{"num_hidden_layers": 14, "hidden_act": "swiglu", "beta2": 0.99, "schedule": "wsd"}
Each number is 128 + 24 x the weight over its row's rms, rounded and kept within 0 to 255. Layers, rows and columns count from 0. The size above them is the row's rms in percent of the matrix's.

# layer 3 MLP down (transposed), 4096x768, rms 0.0623, rows 2443-2509, columns 96-127
size [ 95  99  92 113 102 100  98  98 101  95  95 102 102 101 104 100  89  98  95  96  96 103  93  98 100  94 106 109 102 102 105 104 102  98  99 108 103  91  96  97  96 100  92 102  94  93  94 107  93  97 103  94  98  99 104 105 101 103  94 103 100 105  95 103  95 100 103]
[[160 178 134 146 116 166 122 156 117 140 145 113 115 144 141 150 120 153 128 144  98 107 125  92 160 107 113  83 101 126 118 174]
 [106 113 100 117 163 136 137 108 167 117 127  98 114 118 142 162 163 142 127 131  99 161 114 177  88 101 115 115 143 135  68 103]
 [ 95  99 125 102 126 149 118 146 167  93 134 108 127 145  96 117 124  89 131 173 148 107 114 137  63 141 135 110 102 163  98 166]
 [102 111  72 174 151 149  90 135  97 144 116 115 107 113 129 138 121 107  92  95 161 110 120 131 104 128 165  93 131 153 132 107]
 [101 185 189 138 126 126 110 128 133 115 154 107 152 110 112 134 145 133 128 121 122 138 155 170 138 182 143  88 116  95 151 113]
 [173 154 128 131 106 141 124 155 112 145 122 138 162 141  99 113  88 132 114 163 162 151 121  94  97 145 153 129 108 104 122 169]
 [133 117 178 163 120 131 110 142 173 172 128  99 104 185 108 114 141 138 165 111 131 141 145 134 147 144 128 132 170 116 184 159]
 [121 119 150 113 119  94 110  88 110 136 142 142 129 102 120 123 145 150 131 140  95 107 157 159  90 134 157 144 143 153 134 184]
 [131 138 135 141 110 128 144 140 129 154 151 157 135 131 115 138 155 126 154 144 142 138 118 117 146 171  96 118 167 146 122  94]
 [158 118 114  98 122 135 135 138  82 107 121  82 110 124 163 102 146 152 107 129 167 127 128 109 115 127 120 171 112 115 103 154]
 [123 144 144 139 136 115  86 134 134  92 140 135 127  95 104 143  95  89 132 119 161 149 141 127  97 123 131 135 156  81  67 108]
 [123  98 168  98 120 122 160 125 149 141 132  88 121 135  94 172 140  83 170 106 140 126 171  78 112 131 110 137 116 127 137 103]
 [147 124 109 111 163 135 151 130 123 121 110  93 164 107 139 142 112 124 136 111 150 160 129 122 136 122 124 142 171 142 101 113]
 [138 129 141 136 114 123  83 112 112 147  64  91 121  97 185  83 129 158  89 122 158 118  99 118  93 155 127 144 169 142 144 126]
 [150 132 140 109 138 125  93 114 138 107 117 104 130 115  94 102 127 149 136 152 138  99 110 110 178 112  80 111 121 141 124 163]
 [124 152 121 128 140 170 127 104 114 144 136 117 137 144 122 141 151 127  86 108 109 129 141 137 137 154 161 127 174 153 153 140]
 [ 93 134 120 142 120 100 117 101 154 111 143 137  55 142 130 112 155 145 127 171 141 147 123 159 119 132 107 191 131 157  92 126]
 [ 93 104 125 172 135 151 112 166 111 134  80 148 104 109 129 156 174 137 105 155 116 110 114 141 136 122 120 132 125 147 167  66]
 [153 154 119 113 125 137 134 108  86 108  92 111 116 164 134 116 114 128 116  81  99 101 142 161 135 108 124 101 104 117 181 142]
 [140 124 186 142 156 110 134 135 137 118 155 146 173 106 140 111 179  99 114 134 106  97  82 114 139  86  70 121 111 128  80 139]
 [125 176 112 126 112 159 144 108 131 143 108 145 122 119 102 110 139 108  88 140 143 141 136  59 129 164  99 127 133 139 155 138]
 [153 106 107 128 145 134 156 118  92 131  91 130 136 140  96 129 148 136 122 114 118 141 102 163  60 149 140 138  97 131 120 122]
 [108 124 137 163 130 153 127 128 123 172 131  96 161 179 185 123 136 114 130 120 131 160 112 114 130 136  60 167 145 112 139 167]
 [134 148 118 152 141 157 117 159 146  98 130 152  79 122 121 136 127 126 157  95 109 104 131 161 123 144 101 101 107 140 165  88]
 [174 136 111 140 192  96 150  99 106 123  89 101 131 134 148  84 138 149 114 136 148 140 108 125  96 143  80  97 172 140 128  90]
 [176  98 144 145 106 149  88 157 128 119  95 150 130 103 143 165 124  87 125 163 140 142 115 109 110 129 148 155 144  76 146 140]
 [137 133 114 132  89 151 121 127 117 140 129 118 185 103 112 108 123 130  71 158  97  89 109  83  78 131 125  94 120 120 105 161]
 [125 134 143  98 142 134 139 163 162 144 151 148 121  66 141 144 101  79 152 131 150 122 143 125 120 164 129 111 166 166 121 163]
 [148 105 108 144 137 155 146 138  59 130 142 168 132 154 134 133 158 136 154 117  95  96 155 158  92 118 132 121 121 187  93 150]
 [ 75 135 141 141 135 150 110 136 153  77 116 160 122 143 122 103 133 129 101 131 136 115 132 139 139 141 109 143 146 162 126  81]
 [116 122 117 134 146 113 128 123 139 167 147 166 118 124 160 163 107 158 122  91  92 181 126 101 120 112 113 134 160 114 120 108]
 [119 120  97 121 178 130 140 138  98 119 104 183  95  80 138 143 172 129 131 104 155 126 153 155 100 154 118 128 125 183 118  86]
 [151 132 107 121  97  99 116 110 136  99 135 105 125 111 123 127  92 143 178 152 106 125 109 112 121 163  82 159  82 107 110 143]
 [150 140 124  91 137 152 122 132 108 152 127  79 118  97 155 101 111 147 165 134 121 116 130 146 130 113 160 132 123 159 115 133]
 [155 112 127 115 198 162 147 138 150 130 124 149 151 125 150 149  91 153  92 139 178 114 155 138 120 138 139 147 120  99 144  86]
 [ 94 153 144 143 126 150  83 119  83 136 157 101 147  98 161 153 112 142 138 111 135 132 112 169 122 128 186  98 144 126 118 176]
 [149 178 143 118 100  97 135 124 155  95 139 161  61  98 111 150 125 125 136 121 135 123 136 143 101 151 102 104 116 117 118 178]
 [130 102 172 137 139 108 149 113 149 126 131 138  91 198 118 143 130 110 139 134 144 115 129 145  98 136 109 120 110  82 107 144]
 [156  91 100 140 121 125 134 109  99 136 128 125 195 160 107 154 180 127 127 140  99 141  98 152  99 148 138 131 115 136 105 131]
 [141 112  93 105 115 119  91  85 109 127  73 139 104 129 118 107 118 106 107  86 114 124 132  79 136 121  86 127 150 122 135  84]
 [ 98 131  85 145 155 142 104 140  93 119 101 124 148 127 108 155 149 119 157 112 118 103 107 134 116 133 131 164  95 147 157 126]
 [131 128 171  94 136 117 112  99 111 167 106 111 101  94 186 128 155 101 158 154 114 117 165  84 152  92 171 141  96 132 118 109]
 [137 133 132 142 151 123 137 149 125 151 108 152  99 133 172 164 163 186 132  92 125 162 115 129 108 116  98 129  91 110 145 141]
 [ 83 161 157 127 120 159 145 165 162  61 175 109 103 130 139 110 148  88 123 123 103 102 142 100 111 127 151 136 113 161 156 113]
 [127 144 121  59 143  96 124 162 133 108 139  93 172 138 128 138 120 122 106 103 167 140 134 148 101  96 127 107 132 111 142 126]
 [103 125 119 125 122 168 135  92 123 110 104 174 130 168 154 138 110 107 131 145 157 112  83 146 105  99 149 119 141 143 104 121]
 [105 159 120 145  98 134 155 148 128 105 118  99 135  85 145  87 113 127  93 149 147  86  91 128 117 153  98  78 128  93 118 113]
 [163  71 128 102 100 116 118 120 134 105  89 157  94 114  88 131 153 142 153 125 141 145 112 122  96 109 119 111 107 134 144 128]
 [102 139 167 166  96 123 132 129 131 110 126  96 112 104 107  92 121 124 137  93 182 131 114 130 122 121  94 130 118 134 122 175]
 [135 136 110 143 131 136 102  98 173 146 116 127 120 144 131 124 131  93 120 125  95 117 133 167 116 112 183 160 116 103 124 129]
 [159 139 147 121 104 110 119 105  94 120 121 100 101 149  79 121  82 129 145 125 135 115 138 110 117 108 149 159 154 128 154 134]
 [104 117 117 101 106 132 123 130 129 136 117 136 119 142 144 104 123 127 183 133 110 134  93 157 130 109  97 146 174 153  81 120]
 [117  92  78 124 148 111 129 155 112 134 122 144  88 151 138 109 155 153 156 154 155 129 132 123  79 134 146 128 100 124 121  88]
 [149 130 136 142 123  91 141 109  90 107 145 125  90 108 138 116 115 123 129 130  64 133 150 110 129 111 114 127 129 151 140 121]
 [138 171 125 164 158 139 118  93 113 130 125 120 119 155 134 107 103 153 127 111 113 122 172 105 125 147 173 161 164 131 111 147]
 [145  93 149 131 147 118  83 108 120 113 125 148  96 162 122 135 150 140 128 108 103 135 119 109 157 141 126 115 107 135 120 133]
 [147 117  79 163 116 182  98  87 110 150  91 141 133 141 124 144 171 122 164 152 119 130 120 155 132 209 143  92  85 118 144 122]
 [125 126 140 129 117 184 154 133 129 156 151 144 142 146 133 149 124 125 159 167 163 120 153 120 114 105 124 125 161  88 142 139]
 [109 156 125 105 129 107 127 111  90 120 154 132 131 125 114 104 127 136 108 148 108 133 137 108 114 106 109 141 119 128 123 123]
 [138 105 118 140 123 121 123 127 100 129 126 100 119 149 151 122 166 140 109 151 114 131  93 148 156  86 132  98 133 107 153 141]
 [ 96 123 124  99 112 154  95 123 148 147 105 144 144 183 102 148 125 143  80 177 140 154 157 182 119 160 142 132 153 101  94 148]
 [109 101 163 139 142 145 109 138 135 146 127  92 146  66 105 144  99 146 120 151 146 131 114 139 139 141 182 104 172  95 161  87]
 [132 151 102 139 132 137 130 175 139 105  87 131 133 130 140  89 111 127 140 142 119 147 140 160 140 120 135 168 132 155 123 122]
 [108 127 174 140 145 139 107 117 132 127 169 113 133  94 124 143 131 122  92 100 126 107 100 127 144 140 121 110 177 138 138 114]
 [141 121 106  95 174 112 150  89  97 113 158 138 125 117 150 145 141 135  89 168 134 127  98 128 162 161 137 156 148 179 125 129]
 [138  97 145  93 156 129 141 151 133 155 182 128 117 118 148 153 100 124 158 134 146  82 136 173  96 144 119 187 105 128 137  78]
 [119 123 136 103 101 153 130 112 107 134 101 120 109 126 146 114 112 114 157 103 174 137 143  99 149 125 133 134 147  88 109 106]]
# layer 3 MLP gate, 4096x768, rms 0.0671, rows 2444-2510, columns 96-127
size [ 91  79 153  99 111  93  89  87  82  90 104 105  93 104  96 149  91  93  90  85 101  80  84  97  90 117 109 115 102 102 105 102  98  90 109  90  77  88  89  87  97  80  96  78  82  86 104  86 100 109 147  87  92 105 111 101 112  89 105  95 109  99 108  81 102 104  93]
[[127 120 126 150 125 113 145 136 120 103 100 164 162 127 125 129 172  96 133 133 103 116 161 113 158 201 123 112  70 112 143 152]
 [123 123 103 153 107 119 122 101 131 151 119 131 125 181  95 166 150 119 130 125 134 126 123 158 155  86 101 148 138 112 157 154]
 [154 128 155 169 111 119 116 176 118  95 122 186 117 148 101 123 132 122 144 143 173 113 115  88 182 144 103 145 138 118 120 122]
 [139 148 128 154 128 123 136 176  87 101 126  86 129 149 162 128 132 129 132 167 162 112 156 155 130 125  92 134 157  96 154 120]
 [126 144 131 137 125 150 143 141 149 131 104 151 123 165 127 111  96 144 115 125 135 127 113  88 130 121 151 114 152 109 112 152]
 [150 113 114 161  58 170 127 125  96 137 110 144 181 106 129 119 132 138 114 104  93 119 117 138 145 100 149 133 143 114 174 156]
 [151 138 126 102 146 117 128 142  63  79 133 126 122 150 131 131 138 138 100 107 137 155 167 135  98 141  88  75 133  91 192 145]
 [107 135 118 167 168 134 125  86 115 177 128 125 144 118 133 118 126 144 115 117 112  84 149 146 141  91 117  91 105 141 139 149]
 [179 113 158 114 100 118 142 135 123 138 102  98 107 111 157 142 108 103  97 159 146 106 115 110 128 194 121 152 130 171  92 114]
 [144 140 140 133 112 132  96 106 115 114 103 132 146 142 128 147 156 103  88  89  59  55 147 114 138  47 101  89 150 166  76  99]
 [158 114 125 120 140 154 155 174 162 114 120 157  88 142 120 119 111 192 157 162 107 114 124 171 136 165 140 142  87 144 104 125]
 [ 98 168 142 109 132 147 133  96 190 133 151  93 138 125 112 142 103 113 132 102 115  97 143 170  89 121 116  90 141 112 119 162]
 [100 110 130 112 109 145 144 142 119 129 134 151  92 103 137 116 132 112 121  95 127 130  99  90 129 132 134 120 167 158 104 135]
 [100 162 136 129 138 121 128 122 137 138  95 170 141  79 123  85 119 109 126 132 128 140 160  70 136 164  97 117 135 140 104 104]
 [130 121 146 153 113 142 130 109 118 158 122  92  81 133  74 156  70 142 147 112  71  96 144 101 115 119 153  90 145 113 186 190]
 [122 137  90 101 140 111 165 118 107 125 108  98 174 164 147 119 122 156  90 117 113 110 109 120 137 102 144 108 122 105 106 109]
 [122 129 109 153 171  97 110 122 129 113 112 122 173 128 163 137 128 146 121 132 129 110  90 120 158 106 103 104  87 175 113 133]
 [124 118 150 155 145 182 161 119  81 142 129 142 117 114 155 103  95 146 134 127 155 107 119  86 119  92 156 104 105 117 161  79]
 [130 129 131  66 119  94 150 113 134 106  96 141 141 131 131 130  67 145 138 101 183 168  95 115 143 116  97 119 152 158 133  97]
 [143 124 134 138 136 138 146 110 131 158 116 126 130 144 109 115 141 121 123 152 168 109 199  91 153 181  80 112 113 154 107 125]
 [158 152 146 124  87 163 142 157  99 100 112 111 104 135 166 128 104 127 136 164 149 165  98 131 158 150 152 157 121 141 142 141]
 [135 135 112 112 165 120 133 138 153 127 141 125  99 112  92 134 127 138 118 140  84 126 154 125 151 124 112  77 115 147 135 121]
 [134 100 162 135 136  76 147 113 153 149  97 145 113 174  95 128 108 111 165 136 132 163 102 142  87 143 116 100 147 115 163 111]
 [136  87 162 136 142 162  95  73 160 181 157 132 119 108 114 149  86 147 142 136 160 102 178 117 149 114 120 166  93 154 154 123]
 [165 124 113 150 123 144 118 152 118 103 107 120  79  88 151 112 115 133 136 158 111 129 128  99 135 126 144 116 111  94 135 102]
 [146 136  64 104 119 128 176 119 105 172 117 106 151 158 120  99 101 127 139 132  97  89 128 174 146  97 145 136 135 119 131 125]
 [140 115 116 105 140 131 112  88  96  98 123  90 144 127 136  87 117 114 131 108 109 126 157 170 119 130 117 124  50 109 111 135]
 [127 108 129 170  86  99 161 135 159 132 115 137 150  94 133 114  71 130 113 133 130 137 147  83 108 125 131 141 114  94 108 137]
 [131 149 148 140 119 170 127 129 188  87 126  96 138 134 150 118 136 118  69 101 137 102 132 114 143 123 115 148 147  96 140 127]
 [132  86 148 121 106  86 138 141 125 133  59 105 163 126 154 145 160 108  87 156 135 130 108 110 113 119 118 112  98 113 118 172]
 [131 110 164 109  96 123 131 119 142 102 122 127 128 106 100  96 113 160 141 126  99  89 173 141 150 130 180 112 161 107 131  94]
 [128 131 146 121 153 103 131 129 123 118 120 158 146 134  95 125  78 170 156  93 117 159 130 135 168 159 138 155 152 129 129 133]
 [155 134 132 112 106 132 136 174  98 116 124 121  87 148 147 137 117 107  69 118 148 133 155 128 137  98 146 127 105 125 126 115]
 [123 153 162 145 137 127 123  70  99 120 124 158 107 110 142 129 109 106 125 121 110 166 164 124 174 138 143 148 142 100 155 169]
 [130  93 115 106  86 158 194 102 115 181 122 145 134 151 119 121  78 177 138 126 118 120 108 115 145 122 157 111 157  76 124 190]
 [ 92 123 177 113 140 131 134 106 110  82  99 124 164 143 122 137 139 121 148 152 112 144 126 108 129 121 125 130 120  98 131  94]
 [129 166 123 116 119 140 130 139 130 120 126  60 130 136 124 183 111 130 133 160  97 143 107 168 159 122 161 150 200 170 107 145]
 [ 81 101 134 122 138 124  98 158 132 154 102 148 114 132 122  80 112 149 118 131 127 136 185 182 142 106 112 117 115 122 171 122]
 [142 123 151 128 149 141 115 140 104 144 116  97  95 161 153 144 116 102 142 118 110 138  67 131  94 179 147  81 160 172  95 140]
 [125  91 107  91 128 139 139 104 156 114 192 138 105 116 120 113 140 100 105 135 111 109  86 136 101 115 148  98 133 132 142 128]
 [154 136 151 103 169 103 100  67 104 120 156 145 169 131 205 135 109 137 109 122 131 155 121 141 159 147 108  88 117 105 128 138]
 [140 164  63 115 112 121 118 149 154 160 151 124 108 114 117 123 146  96 143 149 133 140 122 119 138 169  85 115 143 167 156 126]
 [128  71 118 157 114  77 152 107 148 101 137 128 133 144 134 103 133 140 131 160 156 160 199 139 141  99 125 107 137 158 151  82]
 [ 97 136  93 108 120 139  53  98 106 141 121 156 159 139 109  94 109 105 155 142  98 120 168 103  83 108 148 138 122 127 153  78]
 [110 137 121 129 113 122 121 120 118 120 170 132 101 129 122 102  89 107 151  95 102 152 122  90 138 120 150 138 157 119 122 141]
 [126 107 119 137 129 105 126 104 172 146 167 119  96 151 140 163 131 148 141 101  95 144 174 140 170 150 121 150  88 107 133 157]
 [147 151 114 103  86 160 122  94 137 122 121  77  79 127 131  90 155  99 112 110 148 125 107 157 112 178 134 111 142 167 117 114]
 [135 119  95 138 116 132  90 170  69 184 125  82 152  82 130 138 136 134  97 137 168 118 161 110 123  79 134 106 157 113 115 135]
 [106  84 118 155 114 137  62 115 152  97 107 160  94 129 157 120 121  93 155  91 120 122 114 124 156 137 133 103 128 149 134 130]
 [149 101  96 145 139 155  73 144 137 114 111 129 101 136 132 123  94 114 137 151 105 127  82 142 195 103  95 128 191 142 151 117]
 [ 68 118 164 124 125 105 122 138 106 127 158 110 132 173 140 139  88 136 110 107 169 149  98 115 111 110 147 132 123 123 101 140]
 [106 123 167 149 145 139 121 159  81 109 106 125 142  98 171 103 108 113  98  88 112 186 143 175 130 111 151 125 146 103 147 138]
 [ 98 155 158 139  78 106 110  97 138 121 156 120 170 149 153 130 137 100  95 102 155 116 112 159 112 173 105 105 108  97  79 109]
 [153  75 111 120 122 139 135 122 148 146 113 115 154 123 150 151 148 121  85 152  94  94 125 149 139 158 149 139 109 103 156 125]
 [135 150 143 168 120 149 141 158 150 112 115  81 141 152 130 135 107 108  80 138  97  90  96 118 133 104 130 103 108 165  84 128]
 [126  97 110 152 118 136 172 106 150 146 114 101 135 127 144  82  67 156 153 118 134 150 156 109 165 122 133 138 135  93 140 164]
 [131 151 162 119 141 130 107 120 136 153 116 165 120 144  92 136 114 114 110 137 175  77 134  79 173 146  98 130  98 137  99 151]
 [103 136  87 181 125 120 101 100 126 122 143 138 102 149 153 158 132  76 163 135 109 156 145 122 152 151 145 136 149 125 166  77]
 [144 126 107 109 143 142 100 154 126 119 124 131 163  87 101 122  93 134 170 127  93 210 123 140 140 169 172 142 151 164  78 169]
 [117 139 103 118 126 120 124 129 115 127 148 138 146 119 140  88 126  99 110 169 152 122 137 196 120 180 106 144 133  76 106 133]
 [125 149 127 128 147 128 114 126  76 144 137 104 146 113 151 146 122 127 145 133 117 160 156 113 121 160 118 115 142  76 140 142]
 [ 86 111 110 140 118 126 115 164  79 104 121 142 118 153 136 138  82 136 116  97  96 144  87 147 165 115  86 120 176 124 132  82]
 [138 171 126 107 106 120 130 128 134 129 167 106 131 154 143 128 150 142 131 139 111 165 133 140 146 156 169 132 159 173 111 139]
 [100 119 173 127 154 127  88 155 144 141 142 129 100 134 141 135 118 118 113 111 139 159 160  97 116 121 130 156 148  70 114  98]
 [ 96 139 101 127 151 124 131 169 165  90 101 115 142 134 159 131  90 106  85 128 111 135  86 128 147 129 115 149  85 141 138 136]
 [162 143  95 131 142  94 108 111 147 141 112 130 128 171 113 123 124  83 142 151 107  97 131 140 130 144 104 126 106 165 122 150]
 [136 113 116 136  59 140 106 141 153 116 176 157 146 155 101 136 143 140 172 108 142 149 143 111 177 141 142 115 136 164 117 129]]
# layer 3 MLP up, 4096x768, rms 0.0656, rows 2444-2509, columns 96-127
size [ 90  81 146  99 107  93  92  92  88  87  95 100  93 105  97 162  92  93  93  88 102  84  87  97  90 114 116 111 101  99 107 103  97  89 105  93  80  88  90  85  99  81  94  84  86  86 102  85  98 108 156  89  90 102 105  97 106  89 111  98 110 101 104  84 101 108]
[[116 112 134 138 127  97 140 139 162 128 144 139 118 193 157 116 155 100 160 126 167 149 126 139 111 136 113  91 106 134 137  42]
 [132 103 117 141 115 161 164 123 121 120 113 167 134  95 154 133 117  91 187 139 163 147 106 148 127  91  76 168 103 101 129 132]
 [103 140 107  62 109 102 142 118 168 149 145  81 146 102 141 153 117 117 146 150 127 122 167 149 126 142 143 103 103 148 138 131]
 [ 73 131 126 118 130 129  88 164 106 132  85 145 167 106  85 114 133 144 109 109 148 100 134 123 117  66 188 144 128 132  77 129]
 [159 153 144 166 130 107 142 145 127 187  98 164 134 109 138 128 159 174 115 102 125 159 138 114 151 157  86 144 126  87 130 155]
 [109 112 161 184 172 116  99  98 139 123 102 134 101 111  98 102 117 140 158 117 137 102 107 148 156 115 120 104 126 126 143 120]
 [109 108 120 144 120 114 136 102  89  69 169 160 123  89 163 126 122 132 128 148 145 141 161 149 117 161  97 142 123 111 161 150]
 [162 136 160 127  83 152 152 173 136  87 168 141 159 101 124 109  82 156 147 161 134 161 151 143 109 148 105 141 133 130 127 101]
 [163 164 131 163 132 125 125 152 102 123 130 122 137 131 181 103 113 102 118 122 142 140 159 137 119 111  92 165 121  76 153 127]
 [158 138 152 105 113 155 128 155 109  75  89 156 102 132 115 164 162 130 156 101  99 121 168  97 141 121 138 140 119 126  94 114]
 [146 102 151  89 123  88 113 100  91 151 115 154 127 122  89 120  78 112 114 125 144 124 148 173 122  75  92 137  92 109 139 145]
 [152 140 128 127 109 111 109 117 129 143 132 140 139 139 147 112 127 104 158 140  59 147 168 107 159 114 102 122 151 123 152  86]
 [133 120 100 177  96 116 131 142  96 186  84 133 127 123 153 112  98 129  77 129 122 155 115 119 110 184 175 124  95 178 140 134]
 [124 145 143 105 109  98 133  91 115 130 139 130 137 154  92 131 114 128 116 113 106 122 108 134 139  74 149 138 102 119 143 146]
 [154 137 130 117 122 156 119 157 133 135 101 129 147 143 170  92 122 156 110 129 160 143 125 152  94 131  67  80 137 128 139 129]
 [130 103 103  86 103 131 132 166 104 105  75 114 144 149 107  88 156 158  89  90 106 104 119  77 175 112 107 104 121 111 129 109]
 [151 122 116 188 148 133 139 111 132 127 107 134 138 143 107 155 122 141 135 131 121 145 147 124 135 115 153 102 141 127 103 131]
 [163 150 161 107 129 108 149 108 118  84 127 128 133 144  89 164 123  95 100 109 114 163 116 140 147  98 145 133 137 105 128  94]
 [151 152 128 131 142 129 129  76 133 142 121 155 165 125  85 135  80 130 116 116 139 177  92 141 158 105  64  94 110 134 142 122]
 [135 128 103 174  96 165 163 137 132 122  99  98 141 154 138 141 119 105 159 115 164 165 175 156 151 126 122 184 125 170 139 146]
 [ 97 103  95 133  95 112 112  64 134 109 180 139 159 139 121 127 142 155 130 114 130 172 105 121  87 133 117 147 125 177 103 120]
 [140 153 168 172 112 112 100 126 144 129 150  81 161 155 155 114  87 161 156 157 115 135  89 135 141 157 138 122 136 120 139 146]
 [146 145 130 104 116 133 163  87 116 126 136 102 149 103 128 112 146  76  98  98 131 109 167 124 115 144 110 106 136 121 122 121]
 [112 141 151 135 141  99  72 165 186  99  99 147 142 107 141 131 146 113 114 152 166 174 147 125 154 146  88 164 125 119 107 136]
 [138 110 157 147  95 171  82 135 149 137 118 131 132 112 153 120  96 145  87 134 132 112 179  82  77 144 138 154 129 121 176 113]
 [102  94 123 114 108 143 165 132  72 105 157 119 165 111 127 124 122 155 116 113 106 132 160 103 123 141 151 158 123 168 121 124]
 [165 126 169  97 131 123 171 138  96 108 120 131 104 124  95 119 148 123 170  95 121  94 150 117 130 119 132  61  99 140 111 135]
 [131  85 108  73 154 136 118 104  75 104 111 109 141 147 151 120 116 156 180 124 108 147 162 129 124 152 143 121 120 165 115 174]
 [108 129 132 160 119 175 134 142 134  69 160 119 137 135 115  95 161 128  95 123 140 100 119 149 163 166  93 149 105 108 173 116]
 [ 88 146  72 143 152  89 159 136 126 132 181 116 141 141  87 119 123 131 112 116  82 136 117 131 143 117 117 137 129 102 149  81]
 [136 133  75 112 114 117 148 150 142  90  78 140 162 116  98 104  68 153 133 141 111  85 172  91 139 152 167 119 134 102  92  89]
 [136 157 159 147 123 133 116 129 138 126  94 143 151 137 142 125 125 119 164  98 127 151 112 109 131 128 132 148 111 110 141 133]
 [136 161 133 160 160  91 128 132 125 122 132 103 161 126 122 119 127 154 146 130 131  92 115 144 153 110 147 123 118 116  91 133]
 [132 120 145 131 128 130 100 132 104 130  95 158 122 108 139 153 182 113 107  81 105  90 112 118 160 126 126 103 101 133 138 127]
 [139 134 138 158 129 146 159  76 139 177 154 170 121 177 118 122 126 142 128 136 158 117  85 137 111 123 159 124 171 137 133 113]
 [104 164 165 148 119 121 131  71 125  95 148 133 180 146 114 136 135 152 164 111 170 162  85 131 115  97 119 164  93 157 151  96]
 [121 172 134 100  99 145 110 144 110 113 112 116 129 135 115 129 129 112 123  69 109 122 132 189 136 145 144 124 162  97 128 148]
 [128  86 103 161 141 120 120 107 135 124 111 149 162 169 137 128 162 119  86 147 114 144 132 111 172 110 150 118 124 110 154 126]
 [ 73 141 142 116 101 113 109 113  65 149 133 137 143 126 107 166 125 153 142  87 146 146 125 121 105 153 113 131 131 162 138 109]
 [172 123 114 110  92 177  82 169  96 136 106 121 146 155 136 119 123 112 116  74 143 109 107 117  96 117 147 118  93 133 136 135]
 [123 125 106 124 157 127 115 133 111  96 113 144 138 121 102 168 108 114 133  78 137 152  67 153 149 156 117 145 169 118  81 112]
 [137 126 119  78  99  98 127 133  98 127 120 122 101 132 118 139 169 121 169  90 116  90 170 128 147 138 151 106 143 138  97 137]
 [166 162 109 152 118 168 165 186 133 121 117 126  98  76 112 142 145 122 126 171 135 127 139 169  99 137 136 125 156 130 134 117]
 [120 131 122 154 141 128 127 135 118 122 101 111  89 162 116 144 126 105 144 106 130 145 126 133 120 170 108 134 122 124 145 163]
 [143 134  90 158 149  91 150 137 128 122 128 134 152 155 132 125  87  98 135  99 131 110 136 124  69 102 127 153 148 152 134  98]
 [125 134 143  91 133 150 133 168 107 118 127 122 176 159 127 111 143  86 114 155 142 122  85 140 115 130  98  98 111 145 123 131]
 [129 138 114 115  95 140  75 109 113  79 106  87 112 114 148 141 145 106 103 125 114 157 106 120  89 128 129 102 117 131 132 123]
 [123 131  94 125  90 112 123  94 102 177 129  81 132 119 118 130 115 174 110  87 142 103 138 173 121  87 126 147 140 135 130 159]
 [120 119 112 129 152 157 127 131 122  87 107 165 110 128 144 127 100  85 193 101 122 136 171 119 114  87 151 131 118 147 130 107]
 [122 175 105 118 115 148 166 132 121 127 135 131 200 120 123 112 123 153 112 131 123  84 136 104  84 209 148 135  98 125 120 166]
 [126 131 133 157 142 116 100 138 167 121 119 124 121 162 181 154 122  89  99  91 156 129 124  99 121 147 138 110  98 136 135 146]
 [100 113 117 129 148 105 113 110 146 125 127 158 118 161 114 148 149 135 175 157  95  85  93 130 122 160 109 143 126 107 140 104]
 [129 113 150  95 142 128  93 148 131 128 141 126 142 158 115 113 131 144 147 150 120 118 175 103 138 102 138 118 117 146 141  88]
 [132 173 140 138 134 104 125 132 126 119 133 173 146 120 147 106 117 151 159 113 146 121 126  97 140 109  96 122 146 154 100 163]
 [126 121 156 164 110 147 130 140 126  81 125 122 121 162 122 123 125 110  94 131 116 119 103 134 119 125 100 120 131 184  94 147]
 [ 80  58 162 103 173 127 130 151 145 159 127 182 124 121 171 133  87 143 112 130  97 152  97 103 105 132 181 134 108  86 111 105]
 [ 79 145 137 156 132 109 140 156  86 102  80 134 166 156 121 123 169 140 159 154  81 127  76 132 153 115 162 155 127  81 123 133]
 [147 126 139 113 163 141 134  72 125 148  88 114 102  99  78 111 122 144 123 135 138 134 126 142 134  88 134 127 147 123 147  89]
 [120  95 137 146 110 121 134  96 120 135 142 110 114 157 147 145 174 132 104 123 159  79 173 150 113 117  97 125  88 122 147  92]
 [137 142 150 158 136 134  99 111 154 141 118 157 151 130 139 148 123 104 125 110  99 110 133 104 150  99 129  92 144 117 131 139]
 [140 100 125 177 111 143 111  99 132 104 105 120  97 122 124 111 154 162 106 119 111 118 116 135 130 123 158 170 118 156 148 114]
 [ 85 113 110 161 117 138 103 155 103 142  95 111 152 106 115 129  74 111 142 117  97 147  91 156 110  82 102 120 129 149 129 109]
 [111 136  87  90 141 156 138 150 125  80 157  84 113  91 167  93 110 149  98 145 186 149 135 115 139 122 149 123 161  98  79 156]
 [147 149 151 127 137 111 127  89  98 117 161 117 133 119 138 167 124 118 138 122 160 112 118 122 190 161 150 118 112 140 139 141]
 [119  99 134 138  99  89 114 147 132 139 133 105 152 104 108 117 117 110 153 127 113 110 128 123  77 137 159 132 130 180  85  92]
 [129 116 180 133 133 120 143 113 129 119 141 162 131 171 141 150 139 171 147 126  84  99 134 105 143 130 117 101 128 150 143 148]]